config.toml
num_hidden_layers = 24
hidden_size = 128
num_attention_heads = 2
num_key_value_heads = 1
head_dim = 64
intermediate_size = 320
vocab_size = 8192
hidden_act = "swiglu"
norm = "rmsnorm"
norm_place = "pre"
norm_eps = 1e-05
positions = "rope"
rope_theta = 10000.0
rope_fraction = 1.0
qk_norm = false
attn_scale = 0.125
bias = "none"
tie_word_embeddings = false
parallel_block = false
extras = ["capped logits"]
init = "uniform"
init_std_qkv = 0.0347
init_std_o = 0.00501
init_std_up = 0.0347
init_std_down = 0.00317
optimizer = "adamw"
learning_rate = 0.00291
beta1 = 0.9
beta2 = 0.95
weight_decay = 0.037
lr_head = 0.00621
warmup_steps = 436
schedule = "wsd"
decay_fraction = 1.0
decay_shape = "linear"
final_lr_fraction = 0.0
batch_tokens = 16384
max_seq_len = 768
doc_mask = true
train_tokens = 107600000
max_steps = 6568
dataset = "wikipedia_en"
Each number is 128 + 32 x the weight over its row's rms, rounded and kept within 0 to 255. Layers, rows and columns count from 0. Numbers have three digits each. The size before them is the row's rms in percent of the matrix's.

# up: layer 9 MLP up, 320x128, rms 0.111, rows 30-36, columns 0-127
# down: layer 9 MLP down (transposed), 320x128, rms 0.11, rows 30-36, columns 0-127
# gate: layer 9 MLP gate, 320x128, rms 0.124, rows 31-37, columns 0-127
up30 114:130165124139120176128118132121140141046138149088184165122161141121121140145133120037125131123183149108081134102138139170113108151193163154170154151114129122091174118212152107090143196110144118193158097157161150145138101148146093126173156064125082150126151147112084071152183158175151154081206140155144159105114150138112130167122173179138110117083097143103061116130102165145128133107127
down30 114:142170126136142130092103157104143143149126109054085116175086073094100167152137063155175110144132136098130129061152129134162084107160155155132151146088132094140081137176040161108125166132150143135135140137147163153187036121131122091157110113109120113139110167123101080061146153124108109137092118160104171078152102132146117163104131133107115085073101100132096103078144146119113164035068
gate31 096:146058149168094131151132131150142101135111102122137152136142132168118097113147175145137123082113142150091194156183101087141128109128201111132110114094173061158139150181092122109156202067144148102132148075125111135106137145118137062115102131119099121125107101070115122132114097170152148124104140121068047193149095194100085134125106115117122074125200134081204165114163141111150169141141
up31 091:129176130125198154159121173115153113132113227149154129133076127090148091045158131123087115135110110176202104132124159124106135075117184075056151160128085147115149115093152066167110095150106116160157063143146107168100119188152150161147163098158152137132092169069108170129117123132072125114164163130126143077125134123143148127136084181116114170127079134123088087158129145130095130159113
down31 099:135149145166128223145117092193092159115193086057118154065115144117125138154068149135184110115164115114142132140194173139146147162136094130154144085084143142105137151137121123131179081050124123105093110132174162149129121135089171120162139130075110162103071135130140114107136151122069152126092123171159124084077087099100115117100167120117185093171156134132126106068139085109097177131085
gate32 098:149145128155124143096109079146124146100164108038126111090127112144122156126128116125112120130120101190179115138141081109165216119126135101121061148145182139058079117157086117092128116120085053117156128133132173114131086140114158167104109123124118171122103119107094056173109162053142178129193168127174124093160107163171137161104137134109156148118122206159134100199113139171113124133116
up32 105:154085141110136099087079121099117140146110117081064093152112122174140119112145162109104096115143162163165092198119108150103144175224130089136074099155135145096180113125167163160104097138132087186146159135071145132168093117118108143095099085129187134134051121141114131070166140171125145140109117174180123157132112076150024133090124128128134160068075118094152138146146138112118132116109
down32 110:159184139139141139151116108102161104132061163169105118100096133081092150101143126154084102176064122097129159124110111081105067131140170147147107168105045111154154133102097167106131190213147103139133116108117142141084137126128118150138118120154131120126131135111136181134064040090129084081168189051077131101135134159159146144139118125096121096117138128102092169183117142139189121117188
gate33 090:095093161122067127133120123154171109128146117139057154123111126087062091166106109203149154121189110114112134180089067103096062128142113179207100085103091101106154187112124172139169129118088156166093171083199156153146078204122152100128179108117093119149119076146129095121111117103116134109183130116132134127155136162154116136130155114106115158128115104128158123168133094181069131150148
up33 095:101135134068170158126092150117112151138133191154103149150109148112158127091175105082120135107165138179077198151128119126154153196130149117129098110144111117146078147085097149113135141162112032155144117102160157123169095074192142180145121120118123087128090082139115121115102138111128099142147213098065134089126164146072130087109099141116057161090144087147164117072121154147163181164155
down33 100:137131164127076142069085163111111110151157077131118118091188066173143130187108111114209107140174097198171106101098146130118136088095111185171102145113192141162128110123145122152171074134146162129086136157165096098167100105118082148135114114124101134181136126131104078126110109071179100078158129155184058130120184104160159163143110116097154161141105124060126107115153145163096110122129
gate34 095:172040165148142141179166129132200107097116071190138133157179119149165144124112141077129107101138095176107139183109162123149130156184154154170131151145111152144068140224112132144139154121125160159152122098157155144139156108168138087032109132143083112145174099125160141115144105147122109135161112143115121096113137123075118139124157093151164113121121077117189119131163198109145205145104
up34 087:117152158087175089115084162137159118125161137133140072129073118115099150069128134109130155113098110111146112133106108160111103117085113060110157184117146203127135113098102109151043115125120093086136057148158141126125130140091153124159202155118118127114090177154161153136113113160091057155125162145115164187145128126106135086117096203147114110127170154104037169189137114181096128112167
down34 090:099083070082151059086124088164094122143153108114131115191131153147183149115181160122186099115155106141179105153166150136165131175120177125166153149132147093089104111151106079127124098094090174094105118057147099115133095086134121135116134180138108102102111131176151120038088134197078083110138112112200119097101119109091128144121110157142096133128099099108145141142196092087083153110106
gate35 100:105072162158126135149200146098122153076162099140150156171126124115208100130157084103193094137087105104120116161152097103111121095149114112122134161201058151153111123134124145147131096138127146118107117162110109129120060113123126113067089097132089148095123058126117169098129101061126160191129127182142209158132100149164097113106128150094140177102133038163148131081127145138111086119100
up35 109:096115126146175148173157127134087155121170096070070147112144131129071113123131187092170122191069136086105160161085152162070185143117112131140124109116080130078175102168135117092142088088139123100117112091177086099077071105118147101137131090145080162142115191128168088117142126172084150186087039104112140111137152093148121137122180154085140133115110096130132185102154144109098144100133
down35 106:096099067092212147080086128118133110072099160105103103116114106146074120135139137113105102143106138125095168135134146150108107149103170175162153145122174130084102106129111195142107135166094103165138166079099171134195135115077156080161124163128132073166130154123179082099123094109121067137098041134124184070135149173152142113150119123120133134156166156142094070103069127169100103089157
gate36 128:223131164118096115062181110124152091180052140221119053126149117141110102096129114128094105098128128152109121109144147132110105122130132114151141136083126182112117082097131151177103141173090100125105145148124153096150104134117191097070149099115166107147133121112066106132089105107165166136096111046171122082155120166127115170048135142151149108119161112095136105123101194096151145097116
up36 121:071153057091212116151079141121094088068142132095147131110103159102205143114132139165183131154115134110163130154163166133127137154132162179101114165167112099129126145210158157091106140142154162186136098106134101107171150132126132134135128136124170096120184144158141171150157164138063134172176170166151123151060109104133171154142142100128059170171108143106101130116179085103080119159132
down36 110:088098076087127118142074138186149109098105144147112123095140152160148167161125133106163147110101082115172165101167153116116138160159193153180117113185092179094124138178096122120097076067155191195130144056145136142096098170106115151111087138132140097139122179177143152116106143084098103101181156067133075153104129153105134148127113138106079164200102124087130144108080070151135125098133
gate37 133:163123148130128146132192073100123152143097087144127086108089098118132124081087147131187174106116147142138123152163150118143126138088139095155170116102053156152137108102088160117133099228138083137127109164126156167138114130096182101099150123074171106117137147106169141166076085106092119133064097044165171136118138208075089125045123121127136111098135160144139174154153108125138126099169